Weights of a small transformer language model.
Architecture: LayerNorm before each block, learned positions, biases, tied embeddings.
Each number is 128 + 32 x the weight over its row's rms, rounded and kept within 0 to 255. Layers, rows and columns count from 0. Numbers have three digits each. The size before them is the row's rms in percent of the matrix's.

# o: layer 2 attention output (transposed), 768x512, rms 0.0356, rows 131-191, columns 256-319
# v: layer 2 attention value, 768x512, rms 0.0264, rows 132-191, columns 256-319
# q: layer 2 attention query, 768x512, rms 0.0298, rows 192-231, columns 256-319
# k: layer 2 attention key, 768x512, rms 0.0299, rows 192-230, columns 256-319
o131 113:149076109115109145169130106128142116113150080091156148145130058076138178089167074153115109143125126083131167114143195177140130117109154188110147109120100162137095163115146117179139134113109153
v132 112:174124145080160105171180110151132092090097145102159054149167073122093119161095162060144106158176197106098133187154116184145112079114130110114086141140060142103078135069062127123118124147118073
o132 118:140088123176118139073075098168120079126142134113110152112148125193135107133109091136086158153108131162127117117134104175176211197224162133108098052113186124145134143098140115105163163167169102
v133 114:117114119105169188081097103146172156139111137108099118118148092106139105135167125181096134082099181123145091125134114190152076216164106104133047139084201098143115120155125101165191134103190156
o133 108:174153157110057158153172148141145143101170125133125170169129187112117127113092131111079157126158124092089129127144111085104147102096155140111175164078065139117154149154134194125143109150089114
v134 118:093162114080081123096155116101122124152109087099183070134061162105160122096179117094138086103130153171166165116112140137139161091142135143130098080147186151170091142077102143138124144101098148
o134 110:198107106154166195194171186126103085160132131192081108209126120129157138179057164172121189141089131144109120158084124127128105180140072098134149134159083092105134094142145105149122149080182052
v135 112:159158138135120130194124115164128123080081157109089150161162143085133081147087081118116133131095161096107155129132177094118107179148166120118093142195155100117181092137100211119173153074108120
o135 104:088182097121174114104146139140143100136142072141155095126056094156101120151181190153168141138202120203156085147124082186183138132123116139131170102094112145090135127159134099140105101142172118
v136 100:188083123106098133148129098124149147172139210137129118139101147184116152163111115081069143068148063106128129156139216095142117186105103129141000172110132092170088131196112123110129124125196087
o136 103:081175093115101213114101144113141142100103089159130151109093100110080118137179096172135114174041138193139055110174109187112201094166190167119171128111068163106158129106144135142133097183064164
v137 112:112097180154101123169095153103080150102086157031131172136118172117173068147056168113112141184092108153143167088016161102123083122128108122157142179133140092125167147174103104122111123087138111
o137 108:064154099098139155152123158129117096163103117139142122079136096080140144106127134173135079097181168136107101192139116103068116103082130088114108099127093147136076150126123171170117117087116128
v138 113:075155119129125073157157123115128098148183090104142154115181125105157122194083111119096124161160113148183156156111144139119088067126062136137159143149174118154117168084131111076059108144111105
o138 112:164075104164072162101112120104098090151114173116160128093152156116074128100116114147172130137107159138043089069116064107176124146090170145113111164099164119094132044191121083153169144158154100
v139 112:111129166100155130149118105131038099129120145135155074137148119134121088146117118151075147129114136134130125112097169110109039081132117139104094230102119176154098142158115108110124132184113161
o139 114:147166132180143155181141134156152117106137172131118160116065151128134063152135172153150087137159142158116154171129098149113136154140123127130184067135074091121127099083139112114121117129164057
v140 108:134121091144091121150099110086096122123150110103081175118185181106123166080088095131137125154107133079104146211114142148127136145104070087117119196127112109168142118157095146134094117080101124
o140 109:121135144080131078116118148172147098075079127093136125120085108099117095151154127118184119099147147214154103116125104133135083142132096109137096076095088159087148109094141106109136153180129144
v141 100:088084087069089164087082177060135130139138128054087084185119101146172082171094178110133098173137123148133125122072136109119153112136085114115079132100142079122076160128148131149077123124199132
o141 104:212150161167122123162144069158150152130066115183090161085127095109148140113208108125134178108118118087112168179142097158097070104106182197133177096135143179128123123118104096110148110126084137
v142 113:132114106114190137110171074073125118053112149119096140128140097202147114110128078053108191127086112187092078153162115105163148098118150133137170096165090143120159103172144139121110192116107100
o142 110:193151110104091179118074142136089138131125128126168145119130156126088149168155125197096129149169123121168135178112142150078130126158106145149160108068091111117120107119129106119090141153116137
v143 111:156125155096115155122075107168175116118121134139146157123110076143074122117080115066093154147087111143090117141114126124139124122099164067076143152115102052082084116073088133167102169143171098
o143 110:166162087097177105173117075124069076126134088102141123115095121100183133152161133138101124123152066097122079124145134157138151108164146116135141108143121098157087110173111070147137150135122124
v144 111:111081139114122158144118121095105136121107127166078133118097137158086170163131152122105166088083162144149114089140133141130113118158063160096052104132132153087171091114166192159172106164156100
o144 116:163138135133075138074145102114157187135066114087107141091155121097177077133125107117120116149163116110131119093149074103100115161105090129164224157115134127141143147134122135106057102105148184
v145 119:100120111195131122144106178100140087161085109081093082125133177136139081147159130202076159114126178072110167093151122109159117098172120162171144158116165128118127111088079146183115166095171105
o145 112:153154177110089124118149151131100127148079167119153176176132089114191146104083134123118141126128122189157097162131115158135164136114109134132140119158085114143158157113189085104121166132113180
v146 128:107139192117103132114156140147071138076185154141169169145104154155124165150142131105102071076164041175123190176110131094072111126176155145121095142134146155150128166168076099138104128063144124
o146 118:121155063148113097105154106141179082212085116131169084145124153124177093140138113120167144129093164076107090069161110138161136106105121096183175132154090100133136129107206086113105144204116131
v147 111:136115082146153126159131111081134150144140082149103148105088119101067160139132139089131144131142151155166086159118145103095103141183179174143124141158129143121147168134181149090186124128089141
o147 112:059112147086112082055147132115102154110151135157159122131134118133111078091149130149147118092076116157131109134153124130106150161121138128125121096084102100115069106084125089136099114172125144
v148 108:122165085146156095104134126148080154119102166162092109101090128132124136117102122116097182141072153114172069131141121137115079125119087107098139139151127115105154098112193094126150107148167043
o148 108:148101075095168097164132114126148136131206078141160148152146132098091131122173124111141126187142040155073157097076147112094154123075160163152143113163137161109120182104065134131143142118051180
v149 119:133174178194196169092135162135090102191133140158087112160131114156148166148137127104055080152116160144140130101121127202210121172104139157100142097120144145156166103149095098124131119118162151
o149 105:106119077127051188178155085105177162133129144073168104079120116071101107075151154149115119130119159144117134089109182102072115161117115137167088164150084132125160155141167157159170126100160169
v150 101:103169119128082145132133172139129135196191193145131118114131150128134147049158167072153143108201091117093079124116183164167097097170138112162117149128183107090135099150125086166112118130139127
o150 100:127159150147188143107147077178141136125073107096127114108119094119135130093066066169120144089087105133158217124131076137168199179114109110119087151105101142118138173102113122065141152137140153
v151 110:181162081123108109128154148097144149080087097159146170150165136135103169109144133115157106109137108088097149098160110127151136135198106115123140089150148159125142049126133144088161093123088162
o151 110:100127098114151123145165117161122100146150145114132132125112125135156101136103113126091150151129142139117164133099111140133154163047104106063089156112069114148126192156106156175163129123158109
v152 111:130110097138127121142109112114124068108131121100090192150087115150169114149115157153075091133144149103147099099137119076102097169154074160151169117116144146135146157122179134132163128176095137
o152 119:135131152096138143104139143143154173121129128101152073125150178152083109099112137163203088109107112192105123118143168134133112153089141079126093162118120109093117123146114115122101036117107116
v153 099:155178116119135148144094125145118146230140124177116098099153160135124136187142150178091108101160096122133140150082162104118055141221139170182119135057116193148119080116108133149098095112204198
o153 107:175096156166110061078166157110111201056137131087101131091123153140147121109113093151130194114120148105180043116158127134140181097074135143104108137096190105124149143065199126132130110130093074
v154 115:168156106168161133113106195157117148140094072089116128127142129108147078135064173091119067159141158124136098085107131205129141155156097096151090138186133129097136095097145191080084120158067097
o154 115:113126067085104108083167191095154068159125137100116116123110122115108160105084069186169181101093143145073151135154157087111125084133161182120176131142137179179134161097147119116169143142190141
v155 117:101122097143087068143090069144111111152138091170113076111135120106126103100192189133119147154092104079118149141126085130089163114155071143145135112119131145132146134131131107110095070104135152
o155 105:123089103093148163088159155144146172069159123117160119157107112086089144139078098135128134159104107148129124106128164135186100150096173122105160145156168084101078090126173162152190118139084081
v156 113:159111118139142108146094071177119162126122148119079121114174091117095104115083141089137116228117130096131116072093166083161195156141098156101138136093085122149119171105111161117057173233130180
o156 114:119150103126095122132106131109105142161144185135201171094094128139123120106095154137200082167105112153126104190110161083120079095183126166118168162098128076091144119157176118120167082072105100
v157 113:157138204107130118187226072123125145111084165107159145114117165118085152138183115085149140139073110178135108198102163134109143118163175151110121115183108123073149142155111148135109134133142093
o157 110:104133074105140153119063148126123128081128173143129116134174094151118168133126121165064089154104140106116163054111103157103074174104112088140122126115100136158161087137141164183140084104154148
v158 116:115107071159119151100082147154162139074119144100127132121175101073131119123129116074117116106115086071118099159205146138192103134145173193141149154099159119143155097113072188142124157127048116
o158 116:112162183109211149138199153149096145176117122126143184164110130187116148123142062157132136149124137182129129091063153167041117153131068078115098073164049142154101140176145112132136126118168205
v159 116:155183096155122115060133174107138138147104109120114103083114215158115096112165135107140045165210120088117100095138150109167050124110102131125114097069159145201128107070084116126167040092131155
o159 106:102096097136144130198138089130131179133119166188144120111118098079144145118092136119147144149118181144141189115121101145075138116094123184163114133193145119164163070192176138090118117100169105
v160 110:119215091133128100181040095143124145076142130182148156113152105165107145075182155141168117140145070116099172146069143167124089115085096122092153120122114152131127161145137186119158204093101121
o160 112:105103108143137129126155126146120132155089152115113127138160188089116135152124167100104138150135178153213127110118103157133164148130174132197155097071091144135125063071149086119161092128127128
v161 108:121160119149081131127058134156135158106109097113078117087142156118127124141103117059137156187125133062137062109060127119174098152095115134132063064049173125070142154130108161121078107143163200
o161 111:161048140143134153123156155151134106087125186131166127197148072134135141160147138178140122107236124143145170068120132095080194156161167163144234145183077124120115096139120129171209084131113148
v162 103:148158216111083138161113076115164080137128125147135074186066168118159195077189139134124123152065169150101112156095115146104141109147192174084093108125176142162168094183081172124132119138141101
o162 100:182109100088209097105137139146115142154145125132133125120137130105117057161127081174133137099168087157148137081183117126183121116131081098157130145185107152138138108149186125215217122143114199
v163 120:088184148166155107071155121161139157129140168124125095113091132104160149155094194083135112152161102153098136125161096113123143081126160094188113125098118100114146185081088075123097099149172162
o163 117:130133082118111160141136150124170173212074113143063139135145124131100136106137102116119136113075133104156085129136197147088155145117163112110122190159167159181127142127148120156157168108112074
v164 118:127125118063098120125139101059128104101183178180192104150114149107126170099075157120141084150134088085181145128103177088157107125138086126147156093102102127145080154106156142149155120131143142
o164 116:110104156116166206144119152152064127118059102139061154115149118104078088190170144114091141120108151111097117128104080166111151143140154064130136144133170159094083108152097094079125107079075087
v165 125:084107127147119115131068114123143146128136161153144115138140136113104195118138095114127155110154155172089118100128106130178096116131143119135152088169115198091141108111194086135174133159156121
o165 120:121167130154075121115148144171107079080146102085070142127098152136165097096159192139119091112112074108172148181122135093114138174151195128096116148133155098190093123174072197138122117156115072
v166 114:155153085170072224056118185097107125087103160173117108127130132088114159067145120082130101112115157138154125106113133095079146095119167100128219109170161139107087133112112049147168108124222144
o166 101:168112140093175133141048082155197196155124141112093136149107123115135058125131166185113132158156090075118137134112152163107130206129129141116103108086085155145180152137138135104115155124068101
v167 107:131058128174148117143142065127099135133130076138167104130114126070125156141136147155164195127078112097104130067151168114124162141103098106122124121108117079107107162118142060090140094108189160
o167 107:140148153091048168103105120161212148092147174116069191157156091190131106174160064182121076082066130179143152140156121075155099077098128183113129119159146148114145096181076160148095149160058089
v168 121:123129104172134115155134108142169149090131158132135105155127141112132088102114091140141119066050147144094140121103104152113172174164119121110091094157129178107118121129134138114091108090110108
o168 113:063118121121123149118145097152132086118129170112165123123120122159158098192175142138116121157194119123156081108143127060134092152068088175178165148104140065122178133135105118142164130141173126
v169 123:166068119188160099108089119175168127133110096124129163109110187119128135087147143170181149145146177143081100117124073200150140164132094148114125118176079093118186070167141079110198142120080141
o169 109:152198167089100144115102130084120133103105081099160089162116151139132097175161153101084117141121072122117151136124154030119139166132148131126091081104167087136115142097132198137080153116141092
v170 111:125134144123137118103114100093118124116125128128094118127182115140130138083080131125138173139085144082150147170120143123106168125095071100145146132146124131102175178187144159110153106132093068
o170 109:112138182174149176129151119143149098110132111176167183174144146103130119159147148113184160149199059153111130076171103159191124173133151194075213180131099174108098135077176126172167083162138183
v171 110:117150128121111141158136129107164111179176121193099166156139162086116107179096200167143104111112150086150105098091122153083112169182099151114068156143144134089114111132086188121139153148139165
o171 115:110124103096131106097099113151119160130058150116196108129165113134093090121135106093154150173132157089078115175158101115182111089083158135125080131062201129118150121120144074091126101117082098
v172 107:101116160122118116172177101121132106145102148119115123169153080141131160132075152141127113122090109108139138130158115087146161174125108128128121114036131125120111093059166122113109111124133134
o172 107:133103130160143127083146139115124103138106106111136147119112131140154057100150102103164136113139117152137187133111154140085139118118074090156098162174147114140141089181185138119082132134141116
v173 102:118079112141120107133143160132107165132111143109128172129124140160161109139062128139113086183139120088151126179115130132146136088100117142121143074169117188150098190144158109183089104140170096
o173 099:037160117123174176068133149149140163134070133123083091113157112124127098080122142072110095087136153177093110164140143038082120140131133081126100181125120128142140096124134131135123151125075085
v174 104:153106174138133148134098151209142128125124118137120157148099140079113149121118174074087111060125191106127153119112131142122121144146145117143091137112119111152150155117103115087095132115082158
o174 111:154110130134142144173136070135136104151132180152117112143192129173150072125146152115191146155145092113145121162114129134152112100131103122098078140187084146164117049168120125118120096145138055
v175 101:117152085132145185134163147141123062163078142113144175092137112119106103135143169100122117064116146132162130091115121151168079116084142152144055123078098128106149081086125155110117150166098139
o175 112:178138157118114072128134115156066126087135134093096120108138128127203100133106095121138091176092123116065084154140151101065093157179110155112184104173147125121136141167150187172121201158158070
v176 112:168087104098153099102101110115074111186108096109163091066121167135132153161104182143085127096158140137109094130086163112099137103095157135098119149087134145121157133102115148075092094092113150
o176 110:138144178114102195119162125167116139111128181204118116174167068093083128081142013081131136148114156129182128145144073182129085145170160100142108115149136165074080148134126132104154121122160135
v177 119:153066073187132123139087103140111125189099149182086144130096068103173133143111130149056164135111101127160171127119193113099157188133110124122183235122132084149078165152171129116098161154193209
o177 114:118151158069164079090144135166197094144167099094188062114132159130122135127122148076158081066145130074102099126159069118138154087102124177227145069131093179149067174118145089110103116087101124
v178 108:102147125123145167091106138125064138160238113082132146157139122152205102099121091097159120135197198123179123102099095139155094064123071180106137089132094144148079085162099142113135166131057135
o178 112:157132085151087136161137119115129117138079136168126153095172116119055145105065093149066130155064111095109150196169164112191130187169095063136083115121185092115190132051137143120089162127189112
v179 108:097124136116097173102132111169095119168123134121122135135111134183115122118145139130111141091216134105122132167154097140186081166134134148114151135145108158116159127112146118084181124088179147
o179 112:185183174106150110138133112103156100071155134132115130141123130120142119143108086043099152106127128129143109063177127127114209096113085165138055134079083131086130145134099111145054167120134119
v180 129:098153089131154123079079142148130134169093106093113116109154073082188128181083164078139099158124111141106097130121117143078091080174096093104165153121134111165115135073190113126119147121182167
o180 113:186121140106094171094123163099114128100151132106141142158155159097085128069168052103110131092122181156112114090145098135165183135150169140124157151159176184117096129130144123151118155144091101
v181 111:132167057172098121173088155137096208217108090091138154125177143139133098134126153120100124150115145108135194119101078113095084150158101134138138174116158119113166123123106109195104126157125115
o181 107:072123147087179106068146134086167104126091114118092099138107095099107106117031128178138123175151125124093120134134107144140135116109103092151091090122126169184118130144178175096135120120162126
v182 108:117178072151155161153109135161164101172107102149141160135139159123168108154120152103216057197091157094130122162081158178161135171125165105095195122132155148160127111183136131109100144168165092
o182 100:128096156128100122089050102160113143132192084137154083145112083142073140107144133149130138089097105146134131135164099095142126084140099157141082107134158147118170120103113116150182146095096175
v183 122:109178068157154164165092144183076091127116126105088144136161107085124083113095151114144083164086137139120173146099139146149134124173148148193154214058138103128129183135116114142069137099119129
o183 118:145093112134147087070120112126176152185159124131178094142156167131136093111179158132131180091147135124120083082155094137101094094101128127106085091203105130146157163171167101135126148147067119
v184 108:120107135086110092152074141165089098131107124128133102149148054098111104159117097142126149157168144094141146130132126072129139135139165157142158185169139086126158103160142126134103166104112147
o184 117:138183083170126071145103108112171120092125156124103194116100203113188152121152149152109086118122104191128129096158164147149127088124129111144083136172120138103082158094124092158083111183141097
v185 096:141128119103108109178140169142137122155125147112159090142109045086100146126191135216172100102059116180188170093198068134110080159162145156122154086153132142152154103142134139068154113102021160
o185 102:103107116135117155075197124128127138173107149165128154167172169209124161139095135131114126139167140101079146128129197109150176124104108121127083160113120108160116109150148155165102145168193098
v186 099:169150164194145092109153098128080154147180098167205163099060119126171113143088096139126089126128148066140158098135061147106053138149099110141128094155148104141127136114170182079180160132147124
o186 105:143141150112184175116077107120117155156153118081112141169094138076092144126122115132123122129159149171114130125115164173141187110069164154140106138153136150110166109134066141173153134137150142
v187 107:106127150104146174114127088084152199132100123097129158138096158100083124161097109159171074102114177188162132203153132124147123108138115043125112141142091107094134141056090112137107101142118088
o187 110:179088103127147097134146166148121113139105112169134098118186116174224110085171140107172106160152061090116166060130118099154118153163132108114093139110162143154116115111189130130103136115092143
v188 113:149157158183177097120122098105119084135146137058176153152118088095156141117099084133137096146135137169139161158125100155130109110117117109118178170157059075124093142139108132091099143136049140
o188 118:117185101088108137129112119148077132118090187176078142135121098177077164090177156151074131116127118157128103081139140157116106116172135151131092091105195137092137134143128127183130100107133145
v189 112:115101137135122122088066114156098106106114167136094108161086116102135170127151120183096143157084152105126106149093132135129128165175155163175143128127134186103092078126199153069170063174093180
o189 108:151114076126133126118173137115092112129175108121126142094190133145125169104136188100183076042141052150088181156188118129162114110126105075135079154130132103146175193178097165188133149160132084
v190 101:160148098086132155153100131122125170103119130137120201084084141180091123140129157180077141117059093085136102126120158109158097118135125136094056134105107175052100145136175108110122089089115090
o190 109:122073125115081099102158111111125098121132156079163153144136103123130088172113108112127153118136167114130181087159062103104136174138118150119189076155132131174124058189118127166111146174190137
v191 112:108179067119095139135129170077116141141147097131138159085113119157127148138125112140122136129107156116188173134179136114148108143043109104116097098160152145107109130160127090144105082095095141
o191 112:149086161154112152141182076207158120138145135072109125136179089128121160120129141139097120078118071205119134108176156129117112128112114172069148119111091134170086160170120180058132154098155157
q192 114:163105118093073162056140139121142100138134157118121107077149160139134141130124211096136155135127137123141131120129094152162105136162172165154146086129156138123150135119089142113116150103150171
k192 101:132138170186111160049073081098162105154150133066079139150100136128083092114167108099117157125134092093092094085119096069133116128100078140112062183182106149148089118095066116172073085141095087
q193 111:171165182115150054130187093114156116147092168157159100157138107167081133096135089100165127118052128164118129122141146147105146101136117114149127155072125148122116123122133084138118127077149166
k193 108:160093157117105131155112195144126119163107112105079111133078149142133109160136120136151134106108160085151174107088147116105076129123143089162167146160097143080160082160131132194090064069140148
q194 102:081127103173061096112122187091158134182107140118155173125214095158106149099139077158111084113150123188139151137122154149157161083141118144089150136157089042140115110163155144125091117055113149
k194 104:119140084111173112135153052147122104113173156067109145125145162198151150101129220131169165144147118113081187187039128105135106168109166129115132061065082126112131112166135146136159120169180142
q195 110:190106152112131100103135124109144150129165143156143086122120127099131115142134140135137155132146149109203128073149156099089144103142170177208144147162112158100090143127120093189130138128153190
k195 106:131111150124137156086132129086157031206164090106215160166075158121118145076118127123033043147184110136162128090180098189078181086066167156093089133121098098150128160122142088157131162175127194
q196 108:126144125127120102112112059147149096077071148177118081140138135121181116114087153092191125137100094050153183112113170122169195155158097129136115139164114136159079099118175088100128098134154095
k196 106:140103117075132117110180131124128159142083052151109174054128175109160125059112137134124158113151112136157155120131099123137161176142168112116103142148144151138134097177105048124108096141130121
q197 108:135107111127230100078118064126159098181080135153169122111043121146073057111138156076140120178185145098092140108099134146138129128201144085122126107154152139131159133097140097085161133149083132
k197 105:165128142168173151124154156101166108100133104140117123116151132158119130129087086119161130090114186110183120133127127154074065110117154167184142140128089173099146141130121142179093120112095195
q198 104:101133113140101137145111161122156123112150087086093134128154156177122127118118079090134116068112078138122148127115118115099117141105123178064154188139166133091170105114155071072191151200143136
k198 101:129170127167123109140104174081161128170070125143187107171140126058122103127124148140109159152066127117135117157107136109125127093143137114166130117161098132091129145153151160058191082093120090
q199 106:171130120130143124168171148146183075154104150138119138133079107131155175185160117142130130104078132092078171082078182129090147106101145156084167119124130164131125103171116158135096140127152164
k199 109:106172149152116112185091101129109157169148149110124112109130128169111088066177065155147138084120106161106171137088165127122146235170126100151176120167103129139156092118089141140109172135103131
q200 103:133164126102146152141095092150131150158138093097135130138143163125143105157118141075113141162172118161088123089091140085170087110128104137105078114078119103119183132184090141105155163071162116
k200 110:091084150110142116120105080126074138069178110149148134160102131130112112136104140151110096173150176076157134093171090121141195104092089188132166125173105117148117068075115104163113125151129109
q201 109:101141057051150077146129083164135098142161106109154105156146127133161095195119118075077135191104113147169158120151091148141097097176069058114157106113138105113116115166117119086114100191139112
k201 109:144114141124109129149103134118159121110108094137129098106139125128174099111166153142157145165142124085124114089148120142146089163129067144217167111112107110189107087119126088122058144158192147
q202 110:117198121162072159134102135165111131102111175106146130093109137115152174099133081120169106058092108202160121148107188169156130113171138100110086187120043112083174119152136192087136066159123097
k202 103:079167177109169113179107153124120159081136148117046113125144165137100097116144134106142097107094104169118156236160087166187088127151132092093072078157143126137085127153156115126104129167216131
q203 105:156194136084164178124146161129131148133140132131152159119209180089132134159129089114148119142110111070183147122113105183107131144183107132162083166114175186094138199098133077095084171140159116
k203 102:186174133099094123110124110118166146104088131136175136178062143104126128150147146045078115168127083119112115078058154144160172060106154075118126160101134127079174138085101068181178159124059158
q204 109:116075152135187124127085128106161145185129147205188117150134135100146116069089142135065132127165040132169160106166139112120086149160114129097121163137114175128126112138162112131124127166088125
k204 105:129098123124101126054130192116161114172111081188089110129091093120177116146178127172071147097082182123083072130113120117112078105166153121108129134137112119130126125178136144176149115077168089
q205 106:159167087174179132156156147080135104123160169113157176112136129052143029100097109160152089144084190163161169178138125123095128120119138128112147142104116065091127097107092128115091143089121117
k205 111:087132093157110132235191206157171071143148041137144073151118108111158135126141132115109107165118090073108116173117142169135169141115133095179084127137097161159143115086094161121174110180113116
q206 107:103085162118142081078140170110177125173182115105058122117141111096125111089132121086129138061121149079111123153191122175149098100135138150141156119084153115100094138091132183108116109103105095
k206 103:152178155099099101164086148119097041153131101173132117112091169173104078185074174121198134080134122151108174103110156133172108111176166100073132153130162047113152128104168175134124179105120122
q207 113:125186129164148139201084154174151159109119173084071124147075083162140118119122128101081129124096096160124124148077217146130101161137044178149072106108071127135141111125133116108116156147153139
k207 103:089142130136086064186110103178145119100126175097089143102130132124226163179126147095149131152155154093121158199121142095117100135084133075121094129094115057122178107134138116113105176107165102
q208 099:085135130126090119104155140107131120171096115165141148047128090139159121107100115163093187149153134134104102160139148138130147169162111168118194061125054141124142070160186034178139150194217113
k208 098:160117117106176128139074156130107083135163130113130146196080141139168066145087127074140120171068078112126162122114161115160132200101070103080105095178168115159135104093054123100101164118078147
q209 113:107155119148075097129098156137131134203126127048117135183146173088126082090171084182123079140195169127150192165154125090088169138155070089112151108144074091146128115149133131151105125140176143
k209 107:162183076154098100130109154179092135161165096117143164141049097153164099166096125175101169108118130121103156102145124095125146158099140170168130137093105106165106173075073151169194120153135116
q210 110:110167140140185147151187133120120101172112175120118133121131116141160139072153125131134123091141118152166141098140104149133124135089115176122111147162121108126159155164192095179163116112136167
k210 106:155070146173167086153139124148165143127109147144128150108122099107194104091124096118125105114156145170111154113078126167099132160158168147130181093114086207087168177153077130108157127109121130
q211 105:161138110092120097130128112049116121097164127134146134110157187098111105133190149111089033080105137102060158100121159141155089141167143112120091077126119094128063136073150143135101131124108133
k211 105:185141080133140102137158136133117093095139175120165129157111060151113140106101118151188123183155162116127121136139087101108151084174138078154185110146199136097151120126153035156137131165060163
q212 109:121074082131054077146202134176114127141190137087161183153131173150096109128161072138176142146125081158139155141165120201170120045129149154173179118179162114152070179131139103100149156117123212
k212 102:163140150150178117092100118141156096129138124108159131072105059132062128128140161099072124144175107135132148115141146091126145103138151140089089090184090145135122170147177181115131034128105185
q213 108:172167144107117197108110187103104145143100121126132147134133169086153136125122183187100106100129173151104133062180188141109050158108092126150188139156120128149138161102109127174072084057158143
k213 106:088128088116171131178102149164114193217123137102100128138126104135175147131144111085104170127088122151107101176086116120142166142139072126134150134086073153113161142084091153195157138100086066
q214 108:093119071095144082065162110163119114105206121059098099192155158142138105131151059073106053178118134104131085109174141097150168138143106109112152191105142133101128118164178108094156085173086106
k214 106:133149173077102244157209058106146124112163167168140155195141089103095141084125103182162173105109135131146137096126150146124200069155121138152078067180118094180104106110096097120177129128158095
q215 105:125105060099147101143118136144107110131094141117085101132152113180087157168159128119114098163159096064122132154153143142162071065164087118077094129088097080048160126144141133130115151148148181
k215 104:186153179124090119147148158113170099132186173126102132118117114158158160095184147128117103100129136152123087135103123116165123142132155144101077172158147105191132150107155040129188132180163068
q216 111:091092092104157067125151168163184110168140143139140141119133085100128122135122153088109206113122070137091198129098165123059092113090087161150134134125115175144165171129121116136094086132108138
k216 113:177124140152165076155086141150057157188161073108097142159125196097172156138154145096147148122124184139157114135124161069112113131164110143179120132081169141135165152157138140119170139095120046
q217 103:085098141159144117134128110169151162171168111170095118053115151124171111173126152137110100165167082067178104148142129081059141124095072063127147130171091126161107110086087089095142175135160211
k217 101:133084154103133044164112113110132184125100168113086099198182119129137202125087149094164096149112167152118153101158140065097096119088124109100145093200145144137166206071153152135107077149178091
q218 110:095149126198138146175097142131102127108104174181139145106103152104112192154139122104105133070145148139144091112147111110177134125188129139177097154117134146147108084181162134128160137132084099
k218 106:103166086083136155115125133107150122076074161135078136116159146172104150160180167058132128156146153095096077151095122118125125152137146128096134143114139111088143146169149093094132052188102080
q219 106:072166114070140139095125085134089090172201118160158132138093100115078159127114140149089173195161132125178106059111117097151185155109110125096131128125131175114149102141168112208165118146140147
k219 110:142041105118123176152156171115119132140089105133126126163162131163125101132185121150129140085158131184136113144127078174137175070123106128132206111153094037143135134162122103133162100179155139
q220 106:189087144161095052069190082190141106157162091087154135109120120133122106094065108080136159135101104148164075188111088135134171135147163123104124153150119162113150116104119154129118130125071106
k220 107:085114075166138067088111121154117115127091104100149099083089163120134123106119130095163102140160114094093108148156124189104095084150097133145168122164180122143096141124162117131142104159126119
q221 104:084128118165092155109131130141153082170133096148145136162152077214122130122141135129095165114187171129092137098130101093114124114129140153177192143171206133115093066141146115170124142111059136
k221 097:121137205153131131155144107117088059099108053136153168162131139097082146135088207199104132134124210136078141021128128152149117132104100149133144153156182085105102168139173154142208113140137147
q222 102:119097133120176150136096172086120192128135124178130156141144149207128114161114127047161111158183114158112167146111151096133108117160120089138177155131124099123132072145190079108101116127075157
k222 105:165139187161142076076131102143137154170135190070104139084129091092151128147146129105121080110130082102090090139118086140114124172168083150140156141137155110193120087104166140143044154109137182
q223 112:142153106115161139176118123116181099100142129058099142119172079098147133122127148112126146131138075144160165148086159149081098203131175093124139118157122108160107083160051168117116128159217112
k223 103:153084118178173130144122123107101181099135139132171141201160089140123129120168115162112072128118074131115124097116134123183099090065143087075141169102142138121137072121139063159146141118154147
q224 102:135143092154184133108161183144120128120097091078091102086154116117054193103112155183146124074099086082181139128110162104093089141099104110061065160105109150139130124124141129122063093175111186
k224 102:144159138143144167098146133134085211113134160119147159072191125119101150139145166118146130181190167146105102113061115144150111081116168125132142130107151139115175195171122120140130112084195119
q225 112:080158061067159179200128100113123064080159099106148131104176159149103106164098154139181168125141123105064191171045176093143155070177149110120093149147099089161074058171152137109072112129158171
k225 100:154118123142165119144210117127212085110153126170121122120145067106153078152118141182120113151111080104186115103122179158114116163070085109159130079189190085177170108152075153137133174127085134
q226 116:158187157160130155149108159138175129115140083069156135173085105173205142106070141165078166113120146113121108128143119146091175145080104093099166153118129107130124085150122092190044175154154140
k226 108:077152114143099077106149132213062203168107159122099124094124157177064084125132147151147156113155139150133082111161173161124207133118080145164113118123153082128073165169151103110091120085108082
q227 103:124157142087149131063144183126129150062142111102100119161073113134144113098105162078126162136218137134087137115061139166174214126137093133144171118166165120205153123185071150149143148185136130
k227 102:075154136098109112159179093110101141125124125159155166075172152109132072152185097109123113118085119156077125136136178101089098137092111103160116149069068079083132138116130118154104146109081112
q228 111:127126106153110120092082115173125153099081155191091107159122088107168117096081148217131134107120183160144182156105188139099101127123132176127135151083040169110115113126107108061105205110131135
k228 114:153118111179088112189116121104091135101096103085095166143099108110130138100117137151163090153121125196166122191143139129126105157088116075086085099181112109128129150118136164139115112115174081
q229 110:113163190095129078115072118139157082042131112063153146150144172067107131132115211142081143164157067101165205089148162144118148142130188228143100170180179135088115194096195118127153075089158094
k229 109:118130131192170140084173101152117062138152090152106117087135155107105131150137079098120115086181139231120124147143171086102203123128111121117120222209135118109114131101176133124154105106102137
q230 111:108134131133095127069074103139097123183118150138078142189199146108133162110139158134082115128118136190106150132148113115141115120101088158088106115147119125079133120115135149110089161124128110
k230 101:125148181167110099211103161149082207144116142090121150116110076122159141119132110084150155104125163136105048074058123146155106120115117112098157110094113105108094121127121096105099076148181153
q231 111:171159117144191126136080091096156158128082073124079143074119121167188094157054138070130120192148106117134089158179094119110123136171039132140126115087131126131193107136105094119133067115126098